Weights of a small GPT-style language model, trained from scratch on English Wikipedia: rotary positions, 3512 steps.
Each number is 128 + 24 x the weight over its row's rms, rounded and kept within 0 to 255. Layers, rows and columns count from 0. Numbers have three digits each. The size before them is the row's rms in percent of the matrix's.

# layer 5 MLP down (transposed), 1024x256, rms 0.0561, rows 479-585, columns 192-255
095:114116100131150122132142109134137107179140104131150124143141085108110123141152098122114135123125126157050124119128098137167179120119126113123129096109092117129100102128110127089148098096088131
093:148145142126131109177138095141149117164141076182122133122142115155139136139120127092125127123135110121079082104119135109108111109123143120114167081103181139103171159122105172114083167124128101
103:176109093139101131167177154126138154126105162114091152092117093116096157154150150123150172156121160143114156123118107123124126122104113147159137175130137113144110126151143145138118111174108160
092:117081176204101145139136148093111151164173114150107126114131115127102112090147144144081154159121132120143080129169105128118107124154093151133113134159159132130154155104121150123140084123106132
099:095154089118141184108114138098119121120124157074159120105079118108142102164094145157135079079084132160113111130120155144117113134142143116130144110194200139138132169140109138149158144146161144
101:142124159124105071143112101130097129077116107135145094130167150140137113146141112118147132178110153140132088137141137144165175116144093096118109122140091147157154112153149134128129085111152158
110:064097125144111118115117089126081172134130116126105113093166130138150144163111124138115112142119137108113118169140132125121146135066151111167105156093197112131093149140111098142162121089147193
124:095095144097122106130122153084133062129116159145117133109125104155173152154088123072159145145135110130103087142149122118121176131118095174126122115076156096111155140140132074103126125136107128
097:155109115155154106110120145122135145105092144121125116124104141156159137169133140129149101105124100115185127102105144130116124157157119123093167137106077157083120120129162113130122181125157146
111:132164137142156090128159116109124095110138172117115112143096173118108058125103079072140159106129106103124113157140156177094113119094125134127143114095135086176088133156115154120130103155135199
088:130119157105154132144116125100132129150133116114168129145099182140140144131126127135142148140117150133133140100155082153156155134161114120064137117164115110135137147127118126131139110098153109
105:159089150131143166110138121130138122106098134114092171163146133192118138120137131131137122110084125153120140155105121145110078086123154149128157147168100113139147144158135100107136149123140127
103:114104115111141166124123122085113136115095135163102147171146124142141102144170163147068089174104103134094118107148095158110077116104105129113094156101148144104134076085137160129104122110106076
103:119128127152109110134124117107149129095128114147129150145127150118115125170074125129131135090092122119114125135180123150108130075142130084125114117090137190123135116112113136158130088153128140
103:116113154147136119167139077120117155139150116123095153124137174117162149141138160159152151107125151155157108165118141069134126138121134157096140136142119148085151171069159131125121146122118137
108:166127109116124093119111127107128113130135140139129114143147120141152162106136150125128138139142137096152113117114114116099155127098136089138161119129131143082126144159143122126146137087061141
097:084113161106125108110167197105110147121136120123192156136154140163125140135188148128148090158119090104133116149116129146152144112129122110143137169140161104140158157154130109119145133111086132
098:125115182135096134176165142092123123144140147120130130108088167135127123146107144102155130143098145133115146118138112118090116108123122112150137136142108153121190117156138106117128137155146113
106:136144084128092117170145109119124167123112114100150130147159150107148128117099108112103100128119135088095133152140138135081153071126099133080123118087121140155091126106131078175106152137093152
084:143108117180082105134137100098140139125144106106143129109148098131137130157164144103167113129112116104105141109099131125091112122109138093122142114147110129117075118124117151181143138136148105
105:160156121154121160131151133135153127164095101105137127156123120123116100139152099123155141114131136134150184096147131122128136087118142136090149144104126117117123127132129089106155155117149113
099:140093090125118119144110143155126146155165120120139135119063162163126143163116153150141148124097165101151116114128134126129135126151173144128168155127157186138164126113124133101132129142100130
097:085072139137141134136159146134103099137151149108163147117154121127169101156146136089123135094120129135118127118131167137155166130138176146161167142109134129158137079116138091115160117118104127
100:138072122137116140132114127130136106137094157129119189173139154092122116106077151144093146108115122115147133153109132126123114132098110125131134132124136177135131148125179167134139141151118123
080:109094139111115138143099110107100143114147119124151128124156119146126159152122151159125127158097125135100149126143124132156162111108148127160142137150135142117165132101155095096150127145102097
104:130103127107141124144150144131113114147125119158138145093151135125072082119136104164142127146129131073132128113115131082161104128128105096161111107134116096132095192124117156132119126102118115
100:124128148150192096120094144150140103134115105159159161124167123121166150088124130106127128130113120132141147087099141132140104163137088129082110126136103118117114120095118135157125149108133105
112:093142092084154101119129128148104145098119140116111104102175111164090104195087101098119163108134129141106201160164121139142147134058076097108099144153092150156138137159112140138127159118153114
098:111169154099132122145149161132076121158138135167104132148136134113130096139115127083147139108134086152132139156087121139164158075126136152123088121160177121157127148094131116127084132118165079
095:124139154121141123127140128106139103116119145101123102119133134120089105098137139142109112090131162123129103169107130113079103117155150118158137096140104102143088144114126169140147088101118121
094:145146147127096099132149114125120125135135127143142101092102126089144118111142128144132113097073125108105150143098144095099147092133149102131133100102137111155128126107117139130068140156122125
118:120091148139111151129148133146164133091147108104123137103175133123132124088103126123118105115077114139160099083162094154127158144152091158138133111091126092130113165132152145113121146146137143
111:125175151109123111121132157099148113090196153151123155092126119125138146208118166113167123101126112104121130130120128115085127116120115104114115160156119143157159140127160130108139138091177115
088:145143121158153113147101095110113109120155108122147113121105126130122096110121142123090142124158085183129097114102168126152146126144150082142122155127115099177171131118154154166145144167124136
109:148104133127118119136132150090149095102119122152145150152127142156119167132130154107116119100163116139125155130120089045102141169087072132085156128129133083160142123096139140139092147142109104
105:139139138109110154091139146151165163144141106129100169109123145152102105148168157097148153087134166157091132126130171098134120133123105071111128105183120096131132165094143145145164146096145118
105:134146109131103129132153146140141117098123137157136109131125110093148122146125174152107117144163114175112156138111126119102132128143142169154143145121096118130113120106181156153150107129149113
088:134126166158155098141149162066134151125128132124144182173114128163146119127115144129128126166124102098128103127121115109155132133118125131104138116123106106084143114140140097110157129167130184
080:126114142159134106114128149097172135129159126130131153110106136129140140192131156132123165174163114119149153133143106114094149148091137098110147107146140148116154121116139119176140118134168159
077:134146142124111145096104135135133124134127125136122159155143170133098115093156125172127141143123111158083092112112118110152111092170173100129154151101120138122169095087105158116123104137131113
105:176120123089060129095173119106155126135094101052141107152123156178150146120136106110160119135127125111081141121123138114154178139134115120116101173114138107125097142136176120100150123116119147
088:132111102106128122099175119115144149098160134153113131103133115144084129134074123146101067115111118132070161118100153174091098143119124080119154066142112125093135130110093132161109153108109164
098:122124112093091131115171124113158135111116150111091081130081140073120145122103164181142147113111168098128072114166131135131132099139146145125152131147158152133173118153124141142102118151090149
132:122143106121124118093165142123114150124130125160119121175185117151168145176103103156133110150142133126167139128090131108116109097138115134115163155095110135145088121153150140107164129100126160
097:154118163162138132134144101158133123126155147160110092150130139139124135138107124117096104157128119156158144093121125130150118139154113106130155152157135126127120097142095141099121144123138116
120:140095150123115122119139118110124119112093133127151182134124130114134104121139156131170162092157141133073138160147090108142145106133137069129141136123089157129109148151156152119120120111127177
098:125110097123094145103187120099108133123149152150117142128100128157087106140134119167090136119134124120169116107118123145110146145129122121124118133152072125112123149097114131112117127140164114
095:154133122064111095139191123068094144112137147106096140138161126126115136092130136129132111119139162099097159157128119159129119143147114142089103141141129106128138128122107133130141134156143099
109:122125201122157151096149127129152097110132120107095085101114099142139138161143087129125094161135139108107145101130138127161084129130119135098134140119117149143127143152157090145142132129116126
104:118159117140151163106138179112092147087143128123103111140109129137136112149115143092124158106148112109129167146129106130115113110120140122138138132139116175124104105141147130122154146147088113
087:138090152122114149105122153127104098119101129147137090134125129109044093159141149107095150117134112180166093120119129143143143144173132130135106120168104113131131085110159114140166122102174140
100:118159160115158138137118092156119133141171092134105105127140153108110146122139109101151132138103140157123112083139157161165134146125126142103143160135082132141127125118137127158132105105109127
105:127114138137096108130129171186132147138087090144108101110120111117140131105127115134123116105130117148158124156144135085116135111153127128116143123104146119131091161123117103191142137138117120
102:135118146127111148127117146118152147144108135108133145145130121157154158192103161166164099139136137090169082130163110114153098109138176163119111136109123115113124163117139057173129125118138107
110:169113084107152159134115129123110144133183120142144129127120163134122162151088115096134134131136121127092128169124089123122141136099136146134184151129124131124126106112132149123114158121111161
093:109087109114114099103080151125099084135112129116182123123117166108147108174125131104098110081171178115154139153114153145142143130157155100127163147075132136107119116094108111119123170121144153
096:119131149106136103159110137119113167149104153147164144136087074123151154146114112076165123122119139104114093121149081124100117151102123093136166105135112176132123104137120115142150090136125133
107:139114116135165146108134073130096152093132098088120129156109083147158142111107161151102123131136146133081085101124098097178077130138128125125101146129118162155154113125098113122168102066117091
107:111118165140148139061141108153149154151112118129132106141138155089147118093066119136132089122091138093149106157103145132145096150141143126146132125144076135094137132129137119163116144100163136
106:160127150137168135100066114112161128118131129085125137122147107142119121170091172138123096086122103105153159147155155126167120163183138101134143107116128177096169101123152161120142096124119083
091:149129131134136129102153144140131112100164162155157164102114135117097148102087141132152103137123100132134117101129120142103100122155130082118142117111116148085081123119136133102147129099070145
098:106164165104155190129135149120138142133124178126154129131113105153100122118123110122134114147113150077096143147114100162122090132149162131117163133131132126129154117099145087094152136117120137
077:140102136079112107158081082144134143134130119135182122104117137164088153113173130126181133105128134126107125158116142118176132132128147121177112150148149140141136135102113170112106118121103103
110:127146126111138100136156104107089126147134174093103105085134123121142137107144113122145152157112081156113131076112085085161113131156131139121080083136151112144117130183142134124120085133168157
081:160137128150125153105151113088068142167081150101100140135119150149121133151170115127149139151124152083116111143118158162157144120144148089099139105133130134121161102086139157161145141125134149
090:127150119099135135121157112094126092126113101157119124134150120138119086122120165140114127144126142131140156148163151145157059115088126167125098142149119138107127161087127143121082147129140130
110:112132147147138157124139127121125111114133121167140113167088110086143138106109136157122139142149140121109130083114129155079109130126154144116135151103105083169126103119129136120100124136133113
103:151112104108110172147108074166135109146150179120135149126122136078113122146144138132141163075117140186080120102134126111117157150139099106122151207105102123158126125133117127106188159116126093
096:171117102139170112128156122100106112158117124107152157121127140163129082155169153158130087129163143124093140101136132102160152141140132135159112132131135135121121111125123106134122096157108105
098:159138113131088136118105137126098077109117098121125119189116113114136107135133123166137124135100123145122161132158128076041145163089116154128147173117131103126077162172127093117127130132097099
084:083141168114165120123091147113103124163128133096134138125136207101118143145151099095117116132120114134106081113172136108146104112151145111165163151122133148129124121097127139134149125142136101
117:122132136157153115137134100126120120106139122128142110109134196121148110135103133137117109123132108125146114129121149081133089129136116140138127143116137160136133148103134128103132120118124085
094:090088105128119141130182152162123148135124158115122087121163153147142148115119089147115129158143150114158133127087164169124127167129139146136126108121144147135146086124092124121132138170113118
096:080112123174128136115110125098122115136129157116115141124119190121136130156103131126150136157110109087128171153138148132083131079110128137127137157111118154159109161129125089142156133119121090
096:168136131100127129107094111111081075097101141111187170132150193169122169196135153109119131151109135129109085117112102171133102140134145143151116119117111153122118103151160088122111093137113134
095:116124089112131131102096142103108100093144141152134117152140127139136092154132152130111126117126148133080113127128135098126129140143140092168148071124096142133116160112127123143111143105149167
087:159097170147146144161120114114144106141126113062161159150122142138116138115117148175111151129121148136121105091135131133147138106169121068126119134122099165161127132155103148141108095167149139
094:166101096138187119148136189113119122121143106127145106135094126148145121131080133153121088157165171130120118086096120141145121165114153138100127164096130131174120114166155146107102092152128121
110:116142167143111151115102112093088156112143139092119134113120093094115134149126107139096149165114118128119139129167137149172114135072110156099131112091132135129100107122131105094125174101100137
118:126132179208124103088103092153122130136137125117128139158097126144128095096136104124139132091121144123141138084097068181163073133127107132132126098173154142135112093138108164113123141125150144
105:109131145128141167093093149116101136133123086146140144113156163112116145139129148129093137153135138171194091171158134105144084129071114140122140115113117139106158132175135139125166139067151183
112:156137099125116113111098135120115166105122108171172155160144122100126112086131170126107110122165138112138136115100146145161119147132167122159144175148127110150119118102109151157141061090112154
091:105101140133121085152121103131130131127121122123100109124154164095077128118114123153143160130137073084159151123113099114125134112134157130111103137148140127122187149099119130182118150115140174
092:107093102188178132128093148169109130137144127165107145157142128104125148170119097117118148101125113162101149143163117134055139135168118116132133139130163133123128124116078160117145144134105148
091:137148107114184153089112174171105118135109142103122157148164103179093136114162160128141150088175106156103125114102187118124105160135142151142102159111132134147158106132132121119142148120121123
099:109117120091127080156142132125121095167122131137115144136135107116149082138119109122146134146120123129122137109082140139191159125115124167125116137133129134091119124157120122102136136154116109
094:149176138226104127135115116175108140135146156144122098122132116114146116120147108124154153139128135134123116142114167119153147109127167151134093135076152117128131125151106122137122142140132142
087:108152105145149127096114140171082113109143136133172122145115184098104087140092174161103108134121210134153122158193104134133099129115147075109107131171091108130130143141145164133134104154138094
090:135112126159132115097135121148154138118125097094116130100094118080130141163117099148099145084122134181154144100092171119147098123098134125147097144094150111116167131129078151153145119143168145
098:106136121143117129092157139107138102132172127105131125106111135164124114100117112142129070111179120115127177127144123148163129117098099131114088174140122121126123123098110162107116128127133123
100:122069129144152138088147121065169186109144103102144116120148098164093116082128120138091141110125096125120130134129129137147117135144123134074116093096124069141111071083152128133130154128123130
100:163127134101131102111149102085152109118134155118110123126140132162138167176160093122115138129131183125093111107146137122116152123148095096140137106090149111139119126118141143172135113144104118
097:137107097127154146129088116151112089142113157095115125156113110101138147105154142171137108125097092128128084085153154135125124125141102130127131152136074167114126086173094158150127152135138123
096:141155141123161114146167142112137158149170156095115107137095118113099136093150127134152146150133098097124161113133118183137161090076128109137084103135149123151154165119127110139169146141100110
110:136102127095175126106136164133147133109100157153115143133130145125127104106135118126087103101128147108147108132157137151128091167157134148159143140123131145117113071105171116105120148128110115
095:123130119149146144127119086127137132068156133140167159087154101147127090191132167119146126106136105149124147086124141134131136085109135123113172129125160101082113135088121106150141139121139135
095:096107130115162117090107083121104146129116152096110168159160155165171089152100167117121135146093122111149151106129133129138136112129120158160105166092146097103104104134121109117094091131094174
100:123105165148174170131191151114159151117173122080148162156093152131136140091115137131128081132115076113169090088150098124151100139105128124114110171136142153120114082092125121143157110119118129
093:095098135146163129118174157097111116099149114119138114126170125115165147152161164106080086122135105174157126124098113119123106107120150121119112136126144135124118118120126127137113087150123122
101:132103147154112147090136151109129111113151111127100134141129128129122128170114106145160153146120096168126167112111108127114121095154129141118115139151112053109195122145152113163090109126135113
096:109137121096121097113105134109125100078100139130134111137131104144153092125159160118136112119117156131116124168125086158121132149103104121141118102092172125134152125138092132109095098109139116
124:086112129156115123140166092177122143130188102098130089106133145114122090136139092121133129118135123155100109118143139148096131138111148109128167115111121086137110123121106129131104101138088142
094:161154118124083137105098113119126142117103134130144161157076107118130113103101134133134138075075115107170120173084134133094084152146155132164115167148102131150129107134158120144146147125148148
101:108110105135109149148106119148125150123105100131121168142154153115135131162122081134156109112080154146130092158145109145152146088117133110110111143125109128125157106121124115099129123150138127
106:129086146088119128105181158141118130148103134103117190148128068147132095120122161147144176111126090122114118119138108134131174113130118129116159120145089098137180147106151106156111152115149127
102:081118167108119108124155129134115111139124137095160084121147134152112069114135133154124111149108106133158129142105126139110092125104111108182129081163094108141101102128130094111139075124121144
107:143113127144116103137124128120116136139087112114119133096119091112127185139179122138134123088113065060147120152143127133127151107117127100132166120124082136123159135140124103154100156120148191
# layer 5 MLP up, 1024x256, rms 0.0626, rows 480-586, columns 192-255
096:110140116122187128111102139137116154123097188084155113127112135116174107112156165137140142130122171108141166130141187121185159139123167121134149105150154110141118147116173089147094130106124122
104:092110107125147168086104120152135070105132174162124110138109127118144162115146108145143119176167136142174099112115142150132078146097138142173134107146165116146098097136087185109110136129149149
100:128131075077153124129113167114122120099125147147156092103130112098150122122038118106129134163128171124156154138132156112115122138104120138109137159146129114106122099156114101130083156160134091
104:167163149094108156147106144132127118114113105132131092126125107183147155105090134163139140127132122106156138118140126088131072130149126153130160132074122089162118118170142129118166111138117134
105:119141157156140115164135136145120112095115133115142128127150118171116164100143136065140163181085139103129147109144092116166138133089119130125148125142158130129126139145069179156182150111081124
092:120171153164124111108102169121113123119137113146134151125136109134126188118134119106110136139080121096156096094153085118174087148088086134155112150141143112135108128137137095149133152125117105
101:130104129155121157113120170175142089156090106133132134133135087140154126104101121114146134122142114132124177136098102084156152126123145141109149138107142120136138079122114131133129115129104119
095:143129097101158108178121165153099129106138127157117134125162111131153117114162148084122117072153087112140153123141160141115163125110071158138144184152115131152126127122144130151141123118126085
113:145136115137162138121124144113119119126124098122154111174150121104180119108129169111123168131133140128137110130136137101092101137126150128156131176138149104146125129098159158104065100100170092
088:142164098106157113105142131152098121106127139146112102123170107155142126096134129169103145155147166111110122112126154100171104122110174148177109115116161133131106129099137128134133126121105160
111:151111154125180125122107143118118110142126162137117170178153125105126147148104109071139114108121095129142179133124153126108160131121129146104133109147150094120153098165131151103167125090119115
095:121143086095116162125097108106122082083130099108189110167124115130096164112124147119110114153126138095090141116138128097106090162098129159134158140140147107146109131135125135139104108118140115
103:113117127177115151128096154131108090119081140120177101154161140090139165117121103050159121130135145117112163119093136100110147151138128108135116120173128102113114158143100126150143134144112139
101:158134126108129112086168178109118140132109079088166064114156112102141088128160154130134159136106111147096183142108122118103096154129107108095135137096116091086084121106135102166103150147119150
110:116132110159103092162083083140114097092106133096133123156124139167156106109161077150132157181118159116136082147132136083119137122123141150129155133112141120135122164050183102158124167158111115
097:089157126147110150103085148105094089119095118103123078159181125106127148145172167088113144175124177133155143076145137170146115116107127141131152112104149118121124056095115107114134103144111134
095:155149150142168128117138161078162121125150121126131124127137142144155160139049147155124139120098132092124089133141108127130118135129136128136161159145138132117125100145137146153129109126102087
106:138109164125167097091119147157133081127090112114143161146104142144120087115148118116133101136115131135195155145137107072108106128116197140131122149141130107143121120158112104129140154096093110
085:099114116152165136134156159100085158132117100138124151119074116131157115121093131150108178166133115117091144132119165103148115138092122179183143161105076103105098109125110112148151136108099118
107:162133111143150144139077148126098106114142155136188127121142112125084105108129117136085139103151125113140170119110154082155116120125107088159124144092118124126119094128111134139145096159102120
105:129113100091120129041141091124117140133112114141109145130114147075165128141101186119132172172117130126132145143142114109109118151134126137117183118185125117115123146108144129145106134135120095
096:099110104164143090112066120150095114088149127136125115107145129098109151125121142098121140109119142122116154105166150105139095139142156123116149141146137117167129145110117127128122058148158151
100:127150112127132071129137139119097134100108137170126149065130166099130158119086178121090144137159117112143144119136097124160089138147101142159151149132153119124147105115115118118180140098094129
091:112156127122140123128137124100094122130107084126094159145100133110123090111119140111151123146114148105167118122164136140133128101139123116150108102137146122124123109118171098111090100101152135
099:118108144110105113141119157120107116101129165084157121072153111136134133149147094099063101110154147081145098145166158114174120136091147134150124138097120135120124160090118120128063157148131115
100:129128157130090103110170108134109107128118136146107104109125101142123139142132157119109131122155147125110068081112162123111085123101140120129144135134101118173103131098137153103169094127113140
110:094144132153149141135090144132110102100122138086166140140128129175167172102150120088133139125106146129130076130121167083060129126122110137153135109053112126084112107107119107114121129186126092
102:105110128157122121157101125110137139097116137099153116136136155147129143127138180110112105152117173122151081130144146103119075145131150150117127098095127111166088128159156143102112118107163105
099:127121100064130104143117172106134089116108137130127151159093132081159107121155141137107027118086103104132143132147114107113142126111115148146110130124134125117120140135104101145114133119123118
090:103147126142128111115134131116126162127134141145164181162132122126139118110158162115148146157108114145157107143148107125130170144097124183127136139106138117164091101143155159104174134141098113
111:109140146094149150081124154122133133091117111145152127174129141153155123119107123129151147107115139142151138134144162117118172109133138117126118140172159118127106106119174077125099139145158095
105:152131127140129114122161119155117110117124115105192097167109080110138173128177182117145095148121129105098117142158147157111138149128118112137143093132133131171102123120166104093173097131095107
096:134115084106118151114111099137134120140078107152149099148087086153136188103138120101124230114090154093142130127131129142191110097141116120126113096153140129103114118067136109154076148096083134
109:119140135122157130156091139162108094120128119189100186108160134108164116121120138136099151147141156130131106121155073108114143189099117146127139121168133098122123100079094111046083115152128137
103:125110076127144133114129114126115122119124098103138096145085153113121133091123138167119144143054073139098147137138097149139114132112132137115122134142116106097118129154099112116156148144124104
106:124182090118132149141159155184112119116102112127152132116140135108131143106136141068196117122107134119169099132144178131154124173106086135067135088134140121113111155102169107135126158166077114
089:110127118129106115138122070107124126087144115122135084136089140146138150111131111153151139093110168127127106114127154138159116073115131157188124134135112115162094128106104176107125145117109080
089:153159150107093125106148161153128115132104149190123090082172123157123089116131114122110040118129101065172132110095125092177115167127182119131144131161135151118123135145128167132122105167116111
090:109119076087121123173117120124120143119103144206133136127106110077142137122161154191092163138133103142120126135112112128147082152110085158112117120121110123146106163128142078068101173128122127
105:167144105111152113128114133117107150142146157142094138148085119049132129102098147121121128135166113106138145126125111083120090133125134098128161134147151121126117091141118136088170074099138155
090:116131148116124089154081118178119134142150089131153114141101120090148139128151121129096116139141103134175129125136147076150165120111130124141131133128139119129137096124191135096132102129167097
104:149155139160123073120114103117129117117110096123156117124141108083131085097171161097170120135135079122150135141125113103124122141132133167152095147136136131109129096087153129119126107182123082
121:127109089185167159142106119162128147144116109154099125157147109075145142129108109161103160146110187117113155127125131113133065122118119142135182127126123124125124134122140132098160095147135135
099:130157098103143121089138116161141115141086125115144129174147103120175188115130178089105140162103115111106061125124168141154171153130105124165168088171144118121124122085104120083126116123117124
112:135157113107147140129132145172097142154134168097106116141084113095116129105172149138139121130158143135132142137107112103165082130128116136117138096140142124137132186140131137105092084117172103
097:134126112123173120089093172141108115116167174147139100084134093118113153129093087134114148155166150120143122124084143102131115157100162116149149119132123123100097129130110107137108142119165117
100:104152115134119124176143134142132125102102131127165137175166108115132141102154173135136090109132138117149121172152111122170132174138133174101133144139154129084104160115194093119141138167135103
111:168142085145149137084097080139098123067136138167121102130101102110118127113155138130096135102110116138144160139110122135163111121120139137193107113128133121123123135103125103169149123134156125
107:118140157129128112130133106161094112149150081176114103122121092136134135113168141115096151156140128122172130129069061100149149097091128113107107108134147109101116153127129128102135153158076143
088:114103146134142143118091121166140128133095155104159090092105103115158109120155096127124165111166162138168109121136122119120083114084108195143149158115131141138120134132113112065129117078106166
097:129163128109121175128165176121131141132132132154144116178169105135101124096140118079142125165171165112105171137159153134159185134138147152149159150113109108156126141157124120158132119145122114
106:137116105112139089145113132117084099100094126118062143102132115130167125129150118123080140142100152155143092123125131112121098077122159123122161146147137140119102132105128147106115137121109110
109:103134133132127123154075129140122149094110179119152135111133153143178092118104106140117140124152142126117134157132121126150111150109136154105131088139132124111122095148152103109187098109104112
109:119142111117152175128122137082100151137120086073108165151142105126124112132137148115100135122119145129156077174152157135140099133142185136154175151094154105170110112118125096103126094137151135
104:117136121092121141127114138108108091117114136137180126135132125146116114147095124126189121082137138089145119091126146117119137130101097114136118084100141123120143148108185144095172165146091124
102:123154128122162153122122097120093144103138167085104137135123129089150111105117138131163159146106128120108093168124122115142130183136163129156128157151163127128137139110164127106186135089100096
108:132135142142159161120131086132152096076111114139159114152155096154193130126147117098149157127094147095118130087140119144131143166133151174175172104148144104117115122125152167109124079133148127
106:114177137157116131159128099087109126118103131158124186128135106125173104128180153105128122143123162147106122159132106153103115145139130158146127093165158128076122116121129133111127140167102105
102:127090134165138146135105108092128124119122196109193121118112124135115111105161142150101104141154128138120147099138165138185143130092128168123134159094106122122108180177116121141123120128117089
086:118133140130132169155095129147103141152108111114111101143135117151140129138177149104107161173130134117132115143144127110154156136111116158131124129148134102192117143151133116153103126148167135
101:134114117127134126121152102107107161130120174087091115084115132120111126120114122131124179164118174134083134122118181132102111129107106131184134104160103126118131102097122111104128130081140117
081:122160144130132116113156146133096108119133075120113128131135142080142114113097180127140107097142159139101124106169074149123156122112100127145150150124113134137132117113120100135130126142143126
107:153133148115142120139112155157111113108158170129143091114102126107162145134130139122138112178156184091142102136139140095100104125121155102159144168118146113134077145121141111160116103119130119
089:126123110092127116161138147128141153123079126156163093108127121100078113110136146137129123125132155106149126165167107106108117146086126135181143138118148123121142144169119089139131146168130110
100:086117148140144167094121095136101110122147106124171141110095105135148148137119118092166086164104120138159098133100125123119108107138086151121110106144119103148103117133091130146099115152161125
111:140156160163162087149112112075094099111131113126190121205107140106093171107112150123094134122106101137121127082132110144128112131118157066174112121097128123124144129146120132130119109122125140
100:106124134100151169083104161147110088123147098128111115113172088130108112122110122113112113150145151150130089168178144110133128146128124197102125133106122117110122107146116123140145136102175117
088:129131136142125120132125181193098096098112099113087132136140114117152156156110138063118111070120166077124094109150126136169085120155097145121145113133154120110119100127130190077133126125125135
098:109140097128129117091094107167089118138096127072111153142109125108122143110146142118135125136129168137132077145112137110159067123126135151132140147165139114091121166106164123136138150132141137
084:154148158124103144134094147172124138122099132117100134127105055091116169124132138092106101150119122141118151134086152144136194139137122125117123139141120140092114119129096153125100147134116117
114:099110157158148115112118117105110113120118130114148074125128115138146153119145120119108163133156149116127078125176115093158131127116111183142127094118146124126103154078118127148122134125057114
096:134138163105138126150130181104132153157122142129156144155141093119122094115122128147150121113130131084101151159112127106115133175134159128117158159138116120127129147115162126154151116103121085
100:126152101109143134101128157178124104140159066106154133118150129113131128116131161171182177154115129128114089166111137204148118124120067143104151122148129120131098137124152155115122099133106102
095:131165129152115126141084107141090093144098126127080129132113113164143144110151113128160144114113150096112167138179101131144118118116118102117122125093171132129103141127176086139077131118136108
097:168120128153097150176093128132132126134119121107131136098147110164135157118102113112120116133154132119125161078130133137134177135080126148112068153118147126158117121089126115071139079133121150
090:091132088096121150141104153142123150080143164137115114119166110177154104099156177124171143156076150143128111148126134104150127151152159145148106165083137118173107196113148138134147114120129098
097:126105148109093131118158130129120131092090126168151137075053111126153156114113134105111164141080125129143151170123097103158116146111149175135154164101129114130083131162151135107153148121109149
109:168156191138114197093122155118138113129094098126182129167113089129153180135161157115132104136151139138113150095137138140162152098105171139145123144132146123124115131128139110110136146151106129
114:112133091142128110143119121182140116087129137092126138136088137166130139130143126144073125172083154115179121176109148076125125158107107152114106169136159092129103134121129127144129143165110115
104:123090134134102097155153151127100115116112139090116148135183116128119128132076155073140130105088106123097120148116156100108147129133108115124156188137106131114115147117111132140141116165113151
105:135127148142169116091116122090108193098121095143190122164150098132129151120106132154114139116138088136129088156078076144088154147125125141149172144119146121121114124131102149100129104116106113
093:147149149152093185074121160124108118136110172155124121122104136192161113097143152088099156095109158094153125110155169092147174101120113136128170111077148125140143130112146142130133179144128106
094:129117112188098125113110168116147121128116149100106108131123128087153141119133134130131131156112143121138130144149121099115079171100174202131156138085122114124138118145121143091120146140122139
095:147158145134136171131142159101121089121137105077084137161106115105154166122108161091103113126135168097122128112161092133087157158102091135154158106106152110145096117087100125125082148105102129
102:117130135167130139137158100187163113122095115126140132166100096122116116105101128110088098127096138150133076155155158117148130134080093109142152121124122126088110134064184108090169132128127144
095:206141116143126098110102136139122099103087108132123106191140070129101133098176188146151142148142142152144119141112150077151125107119143098126116132135157140103114129119140144108136131142090096
094:111143113109119162145116142091113134112117131143161110089137169127150124136121133145133127163107144097140137145145145149123145147075117140120119148107174109120122143139152144074132119134106110
098:125123173114158113094122106132137106144118152135161117150131133139079154111152126129134175124148109125121109094098140144161157130096160124172155098166138129114116130086127136107123117131094102
102:144109129119147127144123101134100145127122121141198071097109093120134136110062153088114110177111120103117174108126150118142105120087139165145131085117138116123115118103082150102128181105115103
102:134124068129129176174093106123112095130093165142109118121136100148150110123122129131096108118163149141128142148143149159124129094129102180109111147141105130134104157152143145111118134134131107
103:147155115131137135196131069128115105092112116135139156126093116087159157126145157115142103132105149134124122138155155131105085092116085122144122135155133115094106108097103101098140108114108115
104:155130142170139123129114170114106149125125113139123167129139134152149177138096124138160165119118130133104152126139166111128137144110146109120171133081137123158142116196128119100102129097124096
100:146118161120107098119101106151123099107125112115150107188082107128112145116099165147126099152158113127140127163151187177119116085111110139118119117068116111159142106137126117077173107116076104
109:129144121118151086104154163148100071099142202124081143106108131125124130115109128168134132119157116144129126123134120132143046131133118133107129111135142124073093142145101167139108106122121112
096:104101119165153101103122122157097126149111123144079089126113133134114135134104135159086102131102138086129073144165141133159119158116109129117145155101154124138129127155171105126125112126151091
095:159133150142162112110143207110121120146147134161187090136110093098143098130116124148134143134158130108131145099141147122099141153129136153091182092144124096119128132116108135114148116140114123
108:131105177121122180128136129154120103110094104146164053101140122130149173135099086139162088132153111118146157109165128161164144176134138151135145095150143108180111104149130129143121157156099120
101:115156112138128158149163163146143151131088149126074150140147102120152140100150097153181145109117146125127141182152118138146146128130102102146122102108164139161116162065116089127157104135119090
100:127152124091122097073122134114116100112130178092159174140154104144125121126126157113101142167119136118148142126139114157114120180113159201124163133155109119089105148108099138137146120150141156
093:097111149126157144085105146104137145109116128149174123155143157134141153107115125151148122107123115145125114126107160109126140098116182105119136178137155110096107136123154142158156099196161134
109:103113083095121136132115130143112107116145135133090095123129148114140159104163140163117151115148169092137121142145136109149127128117149139139125110130113116132124164130148119164194155108133082
099:142167125115135152106101108183118145116094158120150171162157131102124123104157167122148110109110148104142126138134125128176146106131061077130143172139184133089113131119142135121155121123117090
099:088173154101122129085114163111129101139110151150138106114147097133103124100127141117104131166142140135114172128081128097131153121130127119150153173145107125115119098128121148139144129147144095
110:105106130144114145142107167141111142108109076120102071096132103084171126126116168125118153160102159123157080144104158122120118152099092116127162100072151108151147125108129107120109157133161109
106:136121136147113128134117116114128164085135133108105128157115113124179111145121140158111080153098082133160122161161123116135153124147119103133127137121129114118137160132151097079138105146103096
109:128166126146166130102157115109106097097127112153143150146149131159121155106125162157143123117127064118113129135135185100169117142135106139079151112157153137131124110125147100142155152112149100
103:094150120132134170095139117140057114126152135173143158119116131117135064131167114146125141153132096133124122142132123135114149134110154126169131105179120122136133092106121130124137087161146107